Each number is 50 + 15 x the weight over the matrix's rms, rounded and kept within 0 to 99. Layers, rows and columns count from 0.

# k: layer 7 attention key, 128x192, rms 0.0653, rows 80-95, columns 0-95
# q: layer 7 attention query, 128x192, rms 0.0648, rows 81-95, columns 0-95
# v: layer 7 attention value, 128x192, rms 0.0678, rows 64-84, columns 0-95
# o: layer 7 attention output (transposed), 128x192, rms 0.0659, rows 64-83, columns 0-95
k80:31 22 70 75 16 62 28 56 55 50 38 30 40 61 22 24 40 32 32 84 45 57 51 58 35 32 34 34 55 43 35 56 44 37 61 51 32 38 31 74 20 60 61 91 47 34 24 46 39 75 61 71 45 75 22 61 75 40 67 64 34 54 61 50 36 41 46 47 63 50 67 47 28 58 70 54 47 49 53 19 42 65 38 65 44 52 55 60 33 35 37 55 40 36 47 69
q81:64 39 51 50 28 52 26 77 58 49 33 61 44 47 51 60 44 56 50 13 51 19 39 48 44 48 54 37 48 25 33 68 65 41 73 74 56 65 06 45 52 35 59 51 47 71 22 51 37 43 44 17 39 46 75 58 18 37 64 62 38 24 42 52 80 44 48 44 67 50 43 59 64 50 67 45 18 38 55 56 54 54 77 85 67 45 59 29 51 57 62 35 55 46 55 50
k81:41 53 47 46 43 28 35 49 27 73 33 38 58 61 40 38 48 44 76 45 38 71 46 55 63 52 63 43 93 39 61 52 50 74 35 59 39 47 21 52 37 42 28 46 29 59 20 46 80 54 68 66 67 63 49 27 90 65 32 42 25 58 42 44 29 57 43 41 73 66 18 50 48 45 45 48 82 36 38 53 48 39 70 32 35 31 49 61 34 44 49 38 61 67 37 52
q82:52 28 21 54 57 55 67 68 43 65 83 79 31 49 49 36 27 33 54 71 54 38 49 60 44 29 77 29 28 62 38 53 37 57 55 48 65 41 20 20 54 40 49 38 13 53 46 35 83 55 57 84 28 68 43 62 70 21 42 99 09 58 38 58 45 69 46 42 65 52 54 41 63 51 69 44 50 79 69 20 29 72 75 39 60 60 47 36 37 44 64 38 22 57 58 52
k82:33 48 73 71 56 35 48 67 49 75 49 55 67 62 40 65 47 54 30 42 40 64 57 40 33 92 70 38 43 43 51 23 49 43 50 57 46 30 45 56 46 78 30 35 56 43 45 36 82 28 36 79 57 40 53 49 38 95 37 48 68 38 33 55 53 54 58 32 38 65 37 44 30 53 32 44 68 33 59 60 70 30 50 53 34 62 10 32 54 49 87 51 68 36 65 36
q83:40 55 37 51 51 34 72 53 53 61 52 59 64 51 40 78 53 39 47 43 31 42 33 50 41 32 22 38 34 28 70 41 45 57 34 45 05 37 66 56 31 56 73 37 25 60 62 89 60 37 26 26 59 60 41 58 67 63 32 44 45 43 43 49 54 73 72 35 37 44 34 38 51 34 75 73 53 41 75 69 62 53 36 61 27 69 57 77 36 64 61 65 75 35 76 74
k83:41 48 59 37 92 52 35 48 71 75 47 50 63 38 46 57 67 46 55 50 56 59 44 58 57 55 61 65 35 54 57 53 37 32 57 54 66 29 29 29 58 37 59 51 56 48 46 49 68 66 50 55 48 13 65 44 55 51 68 60 19 34 48 17 43 83 55 53 52 48 52 44 74 52 28 67 61 55 28 47 58 53 66 69 33 24 36 77 57 66 56 38 32 41 57 66
q84:62 67 37 55 59 45 38 57 68 42 36 35 51 19 59 49 37 51 64 40 79 24 28 33 38 27 54 18 50 48 24 67 36 71 45 23 50 45 58 59 51 47 21 61 45 39 29 48 62 63 35 49 49 27 42 50 45 58 36 51 39 30 34 33 43 46 41 49 77 54 73 49 79 65 45 38 47 51 95 24 00 32 62 50 73 58 51 55 63 39 55 58 40 35 56 61
k84:61 65 44 61 28 38 42 70 50 66 52 51 40 45 65 72 32 56 40 51 30 15 52 35 48 44 79 50 71 54 54 51 71 43 34 35 40 57 50 63 47 84 47 39 44 40 61 40 62 59 59 62 64 49 44 61 32 51 40 69 56 47 43 77 44 55 37 47 55 19 68 42 40 64 40 57 48 57 49 58 64 46 58 62 75 44 31 54 39 43 28 65 44 52 46 39
q85:43 41 47 54 35 50 39 39 81 54 32 22 57 59 52 57 42 71 46 44 38 43 48 51 24 27 23 46 69 51 46 20 73 38 63 65 33 56 72 24 41 59 40 44 28 60 42 52 43 37 44 63 52 14 47 49 26 39 57 55 38 43 38 77 43 60 41 45 48 49 35 77 52 63 37 34 58 54 75 42 58 61 31 29 50 60 59 28 33 68 64 39 68 41 43 38
k85:47 38 35 34 52 62 43 55 50 36 69 64 32 28 56 53 29 51 52 60 34 38 45 69 68 50 79 57 64 53 47 47 52 56 38 64 52 52 64 70 54 49 29 50 46 62 74 31 80 62 56 73 59 53 28 49 71 40 32 55 62 18 69 37 49 53 39 50 37 54 45 34 46 26 40 35 73 55 47 60 43 35 48 78 40 80 51 57 60 72 64 56 46 35 60 42
q86:45 84 66 49 60 41 33 46 59 43 42 50 33 35 75 62 70 37 59 74 27 24 69 42 58 36 56 64 56 75 22 64 24 54 50 24 17 53 31 51 82 54 48 47 27 53 26 27 49 60 47 44 67 46 53 29 71 58 47 54 60 75 59 40 45 44 64 65 51 60 71 40 34 44 48 35 36 50 39 26 48 49 65 55 15 48 11 26 52 30 60 72 32 93 59 72
k86:34 59 64 47 20 49 52 54 69 60 27 47 69 86 16 66 67 27 37 28 99 63 28 60 26 51 53 45 65 45 61 55 45 53 40 24 08 46 61 66 32 57 62 35 62 60 53 58 38 50 58 34 56 68 43 58 55 34 78 38 58 32 70 52 32 32 40 50 20 27 26 45 33 33 70 58 39 57 53 31 38 52 47 54 64 50 59 61 38 42 41 52 38 59 39 34
q87:28 51 67 53 53 51 42 80 78 64 60 46 51 60 29 33 61 55 42 61 40 20 61 45 44 63 46 45 35 40 59 57 27 18 43 44 69 57 27 33 66 61 62 56 60 69 49 50 36 38 26 69 63 39 61 53 48 11 46 50 34 64 53 54 56 63 49 46 35 55 69 59 55 59 58 58 45 56 73 46 50 58 79 39 52 54 38 67 60 69 22 43 47 56 48 61
k87:09 72 49 27 71 23 35 37 54 73 40 58 38 43 40 72 48 36 73 50 42 50 31 48 52 75 50 41 44 71 36 22 46 47 55 57 64 45 65 60 63 54 29 52 44 57 60 61 58 60 51 58 91 55 55 50 47 60 64 62 41 13 57 54 37 49 40 58 51 43 35 79 68 27 65 61 62 30 45 69 37 14 66 68 42 77 41 35 44 44 48 47 75 69 46 23
q88:35 27 43 31 64 42 64 52 38 67 41 54 73 64 42 82 51 62 22 42 41 52 50 43 47 59 66 63 83 46 82 89 65 30 46 53 42 47 52 31 61 35 25 34 49 56 46 37 51 41 47 45 29 51 57 59 51 74 52 57 41 70 68 45 40 56 33 38 57 27 58 49 42 65 57 64 40 52 64 59 60 76 76 40 64 85 58 58 65 47 24 82 41 45 59 43
k88:60 30 35 55 61 67 45 66 51 61 75 39 13 19 75 30 72 52 75 72 25 75 00 39 41 31 36 68 43 53 00 33 39 56 58 51 51 41 32 69 33 53 45 49 24 42 43 25 49 44 44 46 45 27 48 56 61 70 59 56 31 55 48 65 35 80 51 57 40 42 34 56 30 62 58 66 53 54 53 75 64 57 44 61 53 57 74 55 52 62 64 73 51 48 38 66
q89:72 52 31 47 49 74 62 71 43 59 44 53 59 45 65 52 76 56 52 45 33 38 57 32 40 54 42 55 82 48 40 84 52 61 51 48 24 47 85 62 43 45 52 25 85 47 37 69 21 75 53 53 27 74 37 28 23 41 40 50 49 57 43 38 53 67 42 45 16 76 57 35 83 54 27 65 52 38 10 38 28 59 85 53 58 72 43 48 70 51 41 31 43 35 58 26
k89:40 44 42 54 39 63 52 28 43 22 43 55 00 32 20 53 56 37 36 40 21 61 21 37 45 42 47 62 59 73 77 63 44 18 48 64 34 56 57 48 71 60 57 49 51 24 56 72 34 63 99 68 58 46 45 27 43 49 63 30 43 35 60 63 47 31 44 51 37 49 76 36 18 65 47 32 28 42 64 49 66 51 34 46 57 63 32 69 36 50 33 45 80 39 40 82
q90:58 49 69 47 31 45 45 55 38 55 31 44 57 37 55 55 48 19 46 62 89 34 51 58 65 74 51 47 53 17 47 61 32 41 44 94 51 61 31 72 58 37 76 43 52 70 58 45 54 10 54 46 41 51 63 61 61 55 45 26 44 43 47 52 61 41 70 34 39 61 28 75 40 24 62 48 60 39 44 62 53 62 30 51 48 62 24 81 49 43 45 53 23 64 48 65
k90:37 58 62 40 47 63 50 43 50 46 53 42 41 51 63 43 53 73 34 47 39 54 46 43 55 21 55 52 66 67 38 62 33 64 59 32 63 72 56 82 42 70 34 89 70 40 46 20 24 65 18 52 42 74 56 57 24 35 26 55 46 74 91 27 23 28 50 53 61 43 41 41 45 29 75 41 54 62 77 54 45 57 48 24 45 52 36 65 76 36 11 19 56 48 52 39
q91:23 57 67 57 72 54 25 47 74 46 68 59 51 35 34 53 28 42 43 49 47 21 58 44 30 43 90 42 52 51 25 56 82 61 37 83 65 44 33 45 68 70 46 40 51 71 45 44 53 50 49 54 13 51 37 74 40 42 38 64 69 53 57 69 60 48 69 46 42 57 60 64 82 26 58 46 47 64 37 45 32 60 69 40 64 62 18 47 39 82 45 52 57 34 57 65
k91:41 45 30 58 68 23 46 49 48 43 42 45 46 51 75 67 50 62 57 51 64 69 35 71 57 53 48 32 48 63 47 55 27 48 72 22 59 42 40 39 53 34 39 04 38 51 24 62 57 33 65 88 88 66 63 56 21 39 47 63 39 44 48 51 44 49 52 61 47 53 65 29 65 63 49 76 47 50 67 46 57 28 35 36 58 68 28 46 70 67 60 28 81 61 43 48
q92:76 42 37 57 47 66 25 60 63 62 33 52 44 55 24 63 50 45 39 74 45 53 72 26 51 41 66 56 37 64 33 65 65 59 35 37 43 22 29 43 43 43 51 39 47 47 27 49 48 56 56 61 33 40 55 58 43 23 70 59 39 64 36 46 69 55 86 65 41 56 43 55 48 23 45 54 52 29 64 41 52 77 48 51 82 77 36 32 43 42 54 61 43 56 55 51
k92:38 32 62 31 40 18 65 33 68 66 48 44 38 44 38 88 40 67 34 67 65 50 74 42 44 64 63 00 56 38 75 67 20 32 65 53 63 61 88 66 58 23 59 59 35 49 61 53 61 38 72 60 36 54 40 24 66 53 56 53 44 43 52 53 45 45 53 56 59 66 65 47 45 33 41 39 44 42 32 55 62 44 39 41 63 67 40 38 49 76 52 58 55 61 59 65
q93:60 55 33 31 62 20 69 57 68 53 64 54 32 42 49 79 47 29 42 63 35 27 46 51 34 58 67 53 44 52 51 74 27 39 67 37 71 62 63 55 40 82 63 62 67 57 28 39 32 55 61 35 37 40 49 64 20 58 57 40 56 66 46 66 37 71 21 32 41 41 61 42 41 67 40 56 59 42 61 52 38 23 42 48 45 61 46 28 44 10 35 44 50 37 90 58
k93:60 48 72 41 25 43 63 37 22 80 45 44 63 59 44 50 62 66 73 48 25 65 55 30 35 43 38 36 38 53 64 23 54 57 50 75 24 60 40 47 28 62 74 20 33 46 44 56 40 47 48 46 61 49 31 53 33 46 49 65 51 55 33 40 59 49 51 72 55 50 77 59 59 77 35 56 32 62 32 45 79 49 18 49 65 47 55 63 45 54 09 54 40 23 34 52
q94:40 42 20 65 40 52 57 60 67 61 37 48 78 59 25 65 33 36 75 85 37 32 62 23 36 43 42 48 42 49 83 74 48 37 58 68 40 37 33 60 45 26 56 80 38 80 29 41 53 53 69 62 33 55 32 38 44 34 30 39 35 53 27 31 43 43 70 69 64 48 46 10 55 41 54 79 14 38 26 74 72 57 35 42 10 34 41 35 69 50 50 62 59 50 60 54
k94:26 13 59 49 50 41 47 25 36 50 43 79 33 21 27 57 39 44 46 62 33 62 51 69 77 75 41 43 37 38 62 34 21 58 62 65 06 37 71 49 50 42 57 61 43 37 42 66 60 52 76 49 54 54 58 61 66 86 70 34 41 27 46 47 65 48 51 58 50 82 65 50 44 67 51 82 48 52 28 26 71 26 47 46 64 62 52 68 51 58 50 59 54 60 65 53
q95:67 81 49 59 59 67 28 45 77 22 44 39 56 35 57 66 55 29 47 52 49 43 31 32 73 46 62 63 60 53 69 56 24 25 64 56 42 33 66 55 44 40 30 48 32 63 40 57 43 42 55 34 48 39 42 45 53 20 50 33 56 67 37 60 61 60 53 31 45 45 56 45 48 49 69 53 33 35 29 64 77 61 29 62 41 33 24 98 46 32 23 57 43 69 43 33
k95:32 37 26 60 46 51 52 03 55 23 40 49 69 64 61 39 56 36 74 51 51 81 41 99 56 75 51 38 50 63 48 74 51 68 48 55 47 47 56 48 43 32 53 87 77 54 47 67 31 66 33 43 35 64 61 34 49 35 20 47 43 62 52 46 27 34 41 56 33 47 19 00 57 50 55 68 24 56 71 45 72 53 36 50 54 71 87 61 47 71 60 49 61 41 41 38
v64:44 57 65 68 58 63 29 34 45 53 60 36 55 64 45 34 68 43 39 45 20 40 48 28 44 57 72 37 68 77 72 42 50 35 43 49 47 36 72 86 29 55 33 41 12 42 58 48 52 74 40 54 45 72 38 52 47 54 34 63 52 50 73 40 48 72 67 67 79 43 50 44 55 49 59 61 45 75 43 32 46 69 57 67 57 28 41 28 52 56 53 40 47 53 66 45
o64:63 53 46 54 54 58 63 20 60 57 55 45 69 48 33 45 55 62 47 58 35 41 99 55 29 58 45 62 58 43 72 24 49 52 60 42 35 52 60 17 58 34 62 44 47 38 43 54 82 58 32 52 56 63 42 52 58 30 47 53 67 46 71 59 33 59 49 55 32 65 48 38 38 61 47 61 67 73 44 54 55 33 31 27 40 71 36 48 46 60 55 67 45 63 60 66
v65:63 52 72 56 40 58 45 57 50 60 21 43 78 23 63 48 70 61 49 70 42 57 39 67 16 59 61 50 43 62 33 54 44 67 65 57 48 52 58 20 59 66 61 36 46 64 59 42 46 54 66 66 33 60 59 44 67 57 46 51 59 36 33 58 60 42 58 56 30 46 65 18 47 33 53 54 55 57 44 74 85 58 56 73 36 11 61 52 61 60 53 45 72 48 43 41
o65:41 70 31 57 62 55 42 64 55 56 59 53 62 59 38 36 37 48 63 75 59 43 51 45 57 42 65 33 67 47 29 58 52 73 42 44 72 74 50 63 53 52 62 37 27 46 59 65 42 61 56 18 43 58 46 46 54 35 53 43 46 49 33 47 39 45 27 57 46 45 48 32 64 42 60 59 58 67 71 61 56 50 55 67 54 61 38 63 63 59 58 71 33 48 44 50
v66:52 54 66 43 59 71 57 64 30 71 69 46 40 46 70 29 52 68 44 21 33 44 76 42 88 72 63 42 36 61 38 29 50 54 66 93 49 54 40 60 70 58 40 63 52 46 61 35 39 33 54 52 47 47 47 57 60 52 57 40 31 39 32 46 49 59 39 49 55 54 76 56 33 65 49 48 33 46 34 41 47 47 58 28 61 68 80 53 66 67 16 54 70 57 50 49
o66:65 52 62 65 44 70 61 39 44 53 35 58 42 72 64 41 60 16 44 34 42 37 77 75 34 63 45 34 49 84 32 61 40 46 59 73 47 43 69 57 47 53 36 25 39 55 49 42 43 67 70 48 46 41 34 43 52 57 54 57 40 38 56 49 56 27 42 38 61 59 36 42 38 63 33 39 43 64 62 34 73 55 68 44 70 52 59 52 34 58 25 44 36 52 38 50
v67:72 49 33 45 33 54 48 59 45 28 35 67 53 48 56 55 56 29 49 53 40 52 56 73 56 22 73 44 49 57 43 51 74 50 37 68 61 45 59 53 57 62 54 52 40 65 44 50 65 67 69 52 44 25 46 34 39 43 42 32 36 76 30 52 47 32 70 54 26 50 53 46 53 52 52 40 66 51 56 54 45 58 47 24 63 46 46 44 64 76 61 60 25 43 44 51
o67:33 31 58 57 44 62 38 69 58 64 44 42 48 28 42 52 59 41 58 45 68 49 59 37 51 42 65 52 55 41 58 69 66 49 57 30 33 71 39 70 57 51 51 42 31 49 40 70 41 49 19 51 74 39 44 27 26 57 42 37 42 58 22 33 61 70 59 62 50 59 71 41 61 46 46 38 50 27 62 51 46 36 63 22 26 69 34 73 57 51 52 48 38 63 44 55
v68:19 43 37 42 40 66 57 71 71 59 62 56 40 40 41 61 38 43 61 49 62 60 46 69 63 37 78 36 23 49 54 28 40 37 43 28 34 34 46 69 56 59 20 49 31 28 66 37 42 30 39 70 71 40 56 64 60 60 81 27 18 42 62 46 23 34 56 79 55 69 48 62 51 76 66 31 57 61 56 46 38 31 32 34 42 72 60 71 61 60 48 69 73 65 45 74
o68:71 61 33 50 34 58 38 63 57 46 57 28 59 69 54 53 63 54 41 62 51 41 43 44 66 61 48 64 04 60 43 49 74 38 43 40 63 56 56 66 56 54 41 42 75 51 31 42 50 35 73 65 59 44 93 44 42 64 36 76 54 32 56 55 35 58 69 25 59 51 66 63 34 46 32 25 49 54 57 06 43 32 67 61 41 70 63 48 45 56 35 13 40 60 30 46
v69:38 59 09 57 48 50 37 31 39 57 56 40 52 67 45 45 53 60 45 46 62 46 12 42 21 41 36 66 51 52 41 51 65 48 52 46 69 50 69 39 74 36 51 56 72 61 33 52 57 54 49 23 42 39 43 24 46 56 42 62 68 59 58 50 57 35 88 51 30 46 56 49 69 57 40 45 57 53 63 64 50 42 70 60 43 63 40 43 55 59 58 58 40 42 72 42
o69:28 39 55 61 30 38 19 59 50 52 56 47 56 40 41 48 36 59 55 46 49 56 20 41 74 52 29 67 44 38 63 52 53 64 41 37 55 36 42 35 57 50 51 70 71 53 69 40 61 50 40 47 49 50 51 63 60 48 42 56 64 64 55 44 38 64 64 43 13 32 48 39 45 26 71 38 44 36 46 88 50 50 41 34 52 42 58 79 62 29 60 61 46 46 59 62
v70:49 32 69 48 18 21 65 63 38 41 37 51 48 32 59 55 69 46 24 34 41 63 42 44 24 59 47 60 39 67 48 44 76 57 63 57 54 41 52 36 37 33 31 47 64 69 41 34 52 49 66 44 29 47 16 34 41 67 46 52 54 40 39 62 47 40 65 53 49 45 48 62 54 50 41 58 76 45 44 55 31 71 73 67 42 22 45 71 54 62 39 41 36 40 23 29
o70:61 67 44 46 47 66 38 69 52 56 47 36 52 37 41 42 50 30 33 41 73 46 39 24 56 63 48 46 69 58 48 50 40 51 41 35 44 60 33 54 49 60 48 46 56 76 56 51 40 34 22 29 70 50 38 50 24 42 48 50 28 63 48 49 48 51 49 50 49 58 55 16 51 60 42 61 63 46 52 65 65 37 54 47 50 53 45 76 23 38 43 48 46 53 44 50
v71:43 34 52 50 44 58 89 32 50 36 53 57 22 48 45 51 00 46 53 58 52 54 48 36 67 41 33 46 59 60 48 62 43 78 45 47 79 65 46 52 68 51 39 32 37 66 27 39 47 56 45 09 64 46 34 42 37 29 76 51 73 47 45 45 43 47 37 68 59 42 32 51 58 50 31 35 52 45 91 56 52 52 56 60 53 39 30 57 23 08 49 53 38 64 32 63
o71:67 51 16 55 53 29 53 53 66 58 26 49 50 20 54 56 37 51 51 31 27 58 15 16 75 16 61 76 44 53 51 56 65 35 57 47 53 36 21 63 55 58 43 26 66 52 74 52 31 25 43 51 47 38 67 66 54 39 56 41 69 52 26 56 63 52 84 43 48 52 71 64 61 51 57 46 50 24 50 81 52 67 48 36 47 54 39 49 47 79 63 58 72 60 43 52
v72:59 68 31 50 57 36 47 38 49 46 50 57 31 86 57 76 80 55 23 30 29 49 48 48 47 70 43 60 49 54 66 60 66 70 47 37 63 55 45 41 25 44 48 44 52 80 36 55 48 59 31 53 32 51 28 45 40 47 07 57 58 52 53 67 63 44 71 40 40 56 64 37 28 78 51 52 33 80 49 31 57 49 78 67 40 52 42 41 44 63 51 50 27 32 45 33
o72:59 47 74 76 53 42 30 24 53 64 39 50 30 57 23 48 57 75 50 42 46 71 70 50 50 73 54 39 46 61 65 38 35 48 47 51 24 62 59 28 63 53 44 54 67 61 71 59 36 38 06 61 52 59 28 58 43 48 31 45 23 87 40 55 39 44 43 58 55 39 29 26 59 08 72 57 52 58 38 66 58 65 44 31 60 42 39 35 46 42 58 70 54 36 48 88
v73:71 59 39 42 55 46 45 41 49 46 36 46 49 60 60 85 58 55 63 43 37 53 56 15 33 61 38 48 73 53 42 60 68 54 47 60 59 50 66 47 39 44 46 41 60 59 31 65 60 50 45 48 04 37 54 31 45 44 23 56 38 55 75 48 46 41 52 25 59 45 85 68 79 73 49 09 59 47 63 42 34 80 54 34 51 61 41 48 23 64 50 79 43 58 54 73
o73:29 36 50 70 31 17 49 29 51 42 36 29 14 44 45 58 48 68 54 68 48 55 32 47 56 67 26 52 60 52 54 54 47 55 69 49 29 31 47 41 77 63 43 53 49 53 35 50 67 27 41 78 30 30 51 60 52 58 33 61 45 61 56 54 37 26 67 57 40 55 34 34 40 29 37 47 38 58 35 57 66 41 36 50 60 51 50 63 65 53 55 75 82 48 59 60
v74:51 89 41 29 70 42 52 48 55 55 44 44 50 36 49 52 65 53 54 35 51 48 46 25 41 46 43 82 42 61 51 36 40 30 30 55 31 59 52 48 78 52 43 43 52 53 64 51 43 53 62 55 45 62 55 56 72 52 25 42 43 39 40 65 49 42 33 63 51 52 60 30 35 21 59 60 45 66 40 61 53 43 48 45 46 65 61 38 50 32 36 70 57 71 52 66
o74:32 46 46 39 70 41 62 44 48 38 51 56 40 75 44 41 47 30 61 62 45 21 81 50 63 87 47 34 56 39 42 56 57 52 55 66 40 44 55 62 53 49 64 63 59 46 28 66 41 57 94 30 40 59 29 60 70 52 51 57 66 57 39 33 41 64 38 74 40 33 36 72 49 56 42 67 46 60 49 54 61 74 44 84 48 49 63 58 56 46 44 64 37 64 36 48
v75:53 54 49 83 49 51 38 66 55 50 60 55 60 57 55 39 65 50 22 40 51 44 29 62 61 35 45 48 75 41 52 56 53 43 39 44 56 37 46 45 46 50 46 59 72 57 37 44 46 38 40 46 56 26 49 37 42 39 37 56 57 45 59 44 64 48 53 40 75 59 56 76 39 50 55 61 55 31 50 70 84 56 71 46 49 30 45 42 47 45 42 70 27 50 60 52
o75:52 42 67 50 61 48 41 41 36 61 38 30 58 57 44 42 58 33 58 57 64 55 40 63 44 48 38 60 53 24 42 44 34 29 52 35 50 53 67 49 18 45 51 43 69 47 58 35 59 51 55 51 54 30 28 70 60 61 65 44 49 39 68 55 46 59 21 64 59 38 44 64 45 49 64 53 37 58 59 82 44 47 50 62 68 28 65 52 68 50 08 44 50 40 57 44
v76:19 45 69 47 59 58 31 59 72 57 46 54 50 36 32 48 49 29 77 54 62 57 59 53 45 46 69 54 51 36 58 53 58 36 78 16 24 39 55 54 40 45 42 53 43 20 53 55 46 48 43 26 63 38 63 54 53 59 83 42 33 42 54 33 35 63 51 51 47 52 31 70 31 48 48 61 56 32 31 39 42 21 44 66 63 56 62 89 31 73 60 43 67 39 78 41
o76:39 82 64 22 47 76 54 41 32 48 75 60 50 35 49 67 56 63 45 74 75 47 54 80 23 63 43 40 73 57 50 44 70 44 47 46 63 83 50 36 35 44 64 83 37 46 26 18 49 40 31 66 67 68 64 45 70 65 49 36 32 30 72 65 61 46 41 36 40 70 44 62 31 53 18 38 42 64 44 32 43 44 45 47 50 42 62 40 34 47 45 17 27 44 71 33
v77:52 31 43 52 68 54 60 60 43 48 61 61 76 46 58 49 50 77 45 43 37 29 52 35 62 27 47 51 66 36 69 79 47 57 46 56 46 51 54 45 47 60 44 47 46 40 32 69 75 60 56 63 53 32 42 52 44 21 40 41 62 59 54 34 55 35 55 86 61 55 51 74 57 41 65 57 35 52 52 63 40 59 46 58 68 32 49 39 48 44 64 48 26 57 65 19
o77:44 10 49 30 42 25 33 40 75 64 58 46 53 48 44 57 57 36 47 43 41 63 66 29 65 49 53 32 52 42 79 55 49 53 61 55 47 57 42 55 49 39 29 55 34 31 65 57 56 53 51 49 47 48 55 83 55 35 41 21 72 27 47 20 60 49 70 78 35 46 72 75 40 40 65 52 37 42 50 49 47 36 32 45 59 41 54 54 84 59 45 40 62 61 52 51
v78:43 35 57 55 40 57 42 57 52 48 34 52 47 33 50 44 36 40 60 59 34 42 60 50 52 36 37 62 38 53 09 59 48 47 57 51 28 46 58 10 61 54 32 46 70 55 67 28 94 40 69 29 39 40 57 38 43 55 34 40 24 58 38 73 32 51 33 67 84 35 66 49 55 42 70 45 62 70 31 43 43 39 51 45 69 71 59 41 63 67 62 51 26 61 56 47
o78:56 60 51 72 43 47 50 25 28 61 51 33 45 65 43 35 53 27 37 39 71 49 60 53 37 55 69 39 71 44 52 59 64 31 41 41 45 54 53 62 67 68 51 43 32 69 57 67 35 35 50 50 59 31 36 45 73 33 49 40 72 43 44 37 37 61 58 53 58 56 47 37 55 60 17 63 52 66 83 27 63 60 55 49 52 50 46 44 39 55 25 55 49 94 32 35
v79:43 52 47 67 50 42 56 43 43 52 83 59 34 50 32 55 40 78 48 52 33 25 68 42 31 63 52 37 49 42 49 42 84 52 51 42 27 41 62 48 32 33 35 41 72 59 37 72 52 60 59 46 39 46 26 38 49 38 20 44 39 58 46 56 50 47 49 53 74 35 47 53 56 40 53 69 24 53 55 28 35 57 41 40 45 83 42 77 56 81 64 34 37 46 70 52
o79:43 44 53 60 63 51 74 45 47 53 50 39 34 25 33 65 37 32 56 47 49 43 59 65 25 46 27 28 66 40 58 35 70 52 55 49 45 32 59 36 54 30 34 51 22 51 24 73 41 38 38 49 74 42 59 46 51 11 50 48 44 47 49 54 45 71 42 36 49 49 63 54 47 41 66 83 71 63 54 40 53 45 33 53 30 37 30 53 44 68 56 23 47 54 60 71
v80:76 63 77 37 44 38 57 48 19 51 43 40 37 47 57 64 36 97 32 31 31 66 42 56 27 37 56 63 50 60 23 54 55 36 80 56 72 63 46 62 79 36 36 53 64 83 55 69 43 57 46 31 59 38 43 31 49 62 65 58 48 45 49 60 68 73 44 15 47 54 56 52 73 64 54 66 32 63 47 48 60 62 67 43 52 33 36 41 48 73 23 38 66 41 49 50
o80:31 77 33 69 14 67 49 61 22 48 66 52 36 57 78 66 57 20 48 36 69 72 49 38 63 34 60 51 77 55 15 61 56 46 31 65 52 47 31 68 37 48 15 52 44 74 66 45 66 49 36 43 61 54 67 61 43 30 67 57 56 52 55 24 64 49 44 36 31 67 19 31 64 18 46 73 63 14 33 62 43 52 60 50 36 49 25 31 45 58 76 57 45 67 45 76
v81:34 28 34 53 42 33 54 60 18 45 68 67 48 53 49 58 52 13 51 35 49 83 53 79 35 31 20 52 48 64 16 36 49 67 40 53 66 49 39 33 56 30 75 48 42 53 46 60 54 63 69 41 65 40 40 23 30 31 52 52 38 65 48 64 47 43 44 50 32 62 38 63 73 42 52 50 67 51 58 43 49 49 58 67 68 49 52 51 69 49 61 60 38 76 48 54
o81:35 29 38 80 40 48 58 59 40 57 48 46 40 44 62 43 08 43 32 54 50 68 47 31 57 32 43 64 50 43 53 39 63 62 38 38 66 61 39 39 46 66 62 47 37 54 48 69 38 26 42 48 60 49 64 53 37 40 43 54 54 37 40 49 64 67 63 42 52 58 75 49 46 20 55 56 30 32 60 72 42 31 55 30 31 45 50 44 50 56 49 59 43 48 46 63
v82:38 47 65 65 34 52 60 42 53 23 55 72 62 55 64 73 59 65 60 48 29 39 39 52 42 37 65 44 61 58 31 43 66 64 14 49 56 68 47 43 40 31 48 58 43 80 41 60 49 56 32 70 70 27 61 30 58 37 43 35 57 58 47 67 46 50 61 41 52 47 43 45 68 48 39 60 44 67 41 47 41 56 53 66 60 33 42 34 61 38 34 40 06 74 43 54
o82:39 50 47 58 49 35 31 62 57 47 41 53 59 47 79 42 52 29 41 63 52 51 43 24 66 33 64 51 28 31 79 61 57 35 48 38 42 60 36 37 61 56 15 36 36 60 65 69 61 49 45 50 69 49 29 59 35 55 61 37 62 51 58 36 58 72 45 70 71 51 79 31 56 34 70 52 49 19 49 62 39 38 51 42 46 48 55 40 64 26 50 56 63 52 58 72
v83:54 52 69 60 53 55 64 61 58 61 50 68 72 23 49 53 46 99 61 59 69 55 68 55 59 41 61 28 52 30 54 33 45 45 44 40 55 52 58 49 27 46 20 42 67 42 37 63 63 34 48 46 40 48 33 44 63 64 42 40 47 56 61 48 43 63 50 60 47 55 48 59 62 75 44 73 54 52 78 76 54 51 57 66 21 74 47 73 53 62 43 51 22 32 59 29
o83:53 53 62 44 48 50 49 50 55 78 55 55 49 37 52 41 53 50 59 47 60 23 24 50 58 48 49 31 68 54 47 32 59 62 43 36 43 50 54 43 61 38 43 44 60 64 53 34 41 60 41 72 59 55 65 40 58 36 42 56 45 25 58 62 49 48 43 49 40 48 68 65 35 60 67 44 51 59 41 66 40 50 53 62 57 40 65 87 65 64 36 17 55 39 33 48
v84:57 52 42 44 49 66 51 65 30 26 77 52 68 48 36 47 49 84 36 55 27 55 83 57 56 27 79 45 52 42 81 32 64 54 16 53 50 47 31 64 26 44 46 62 49 49 47 51 60 55 37 68 52 60 43 54 36 49 50 49 41 50 52 31 54 56 59 58 20 56 59 32 32 68 54 57 36 70 73 63 44 37 39 49 63 56 79 58 52 62 38 50 45 48 42 38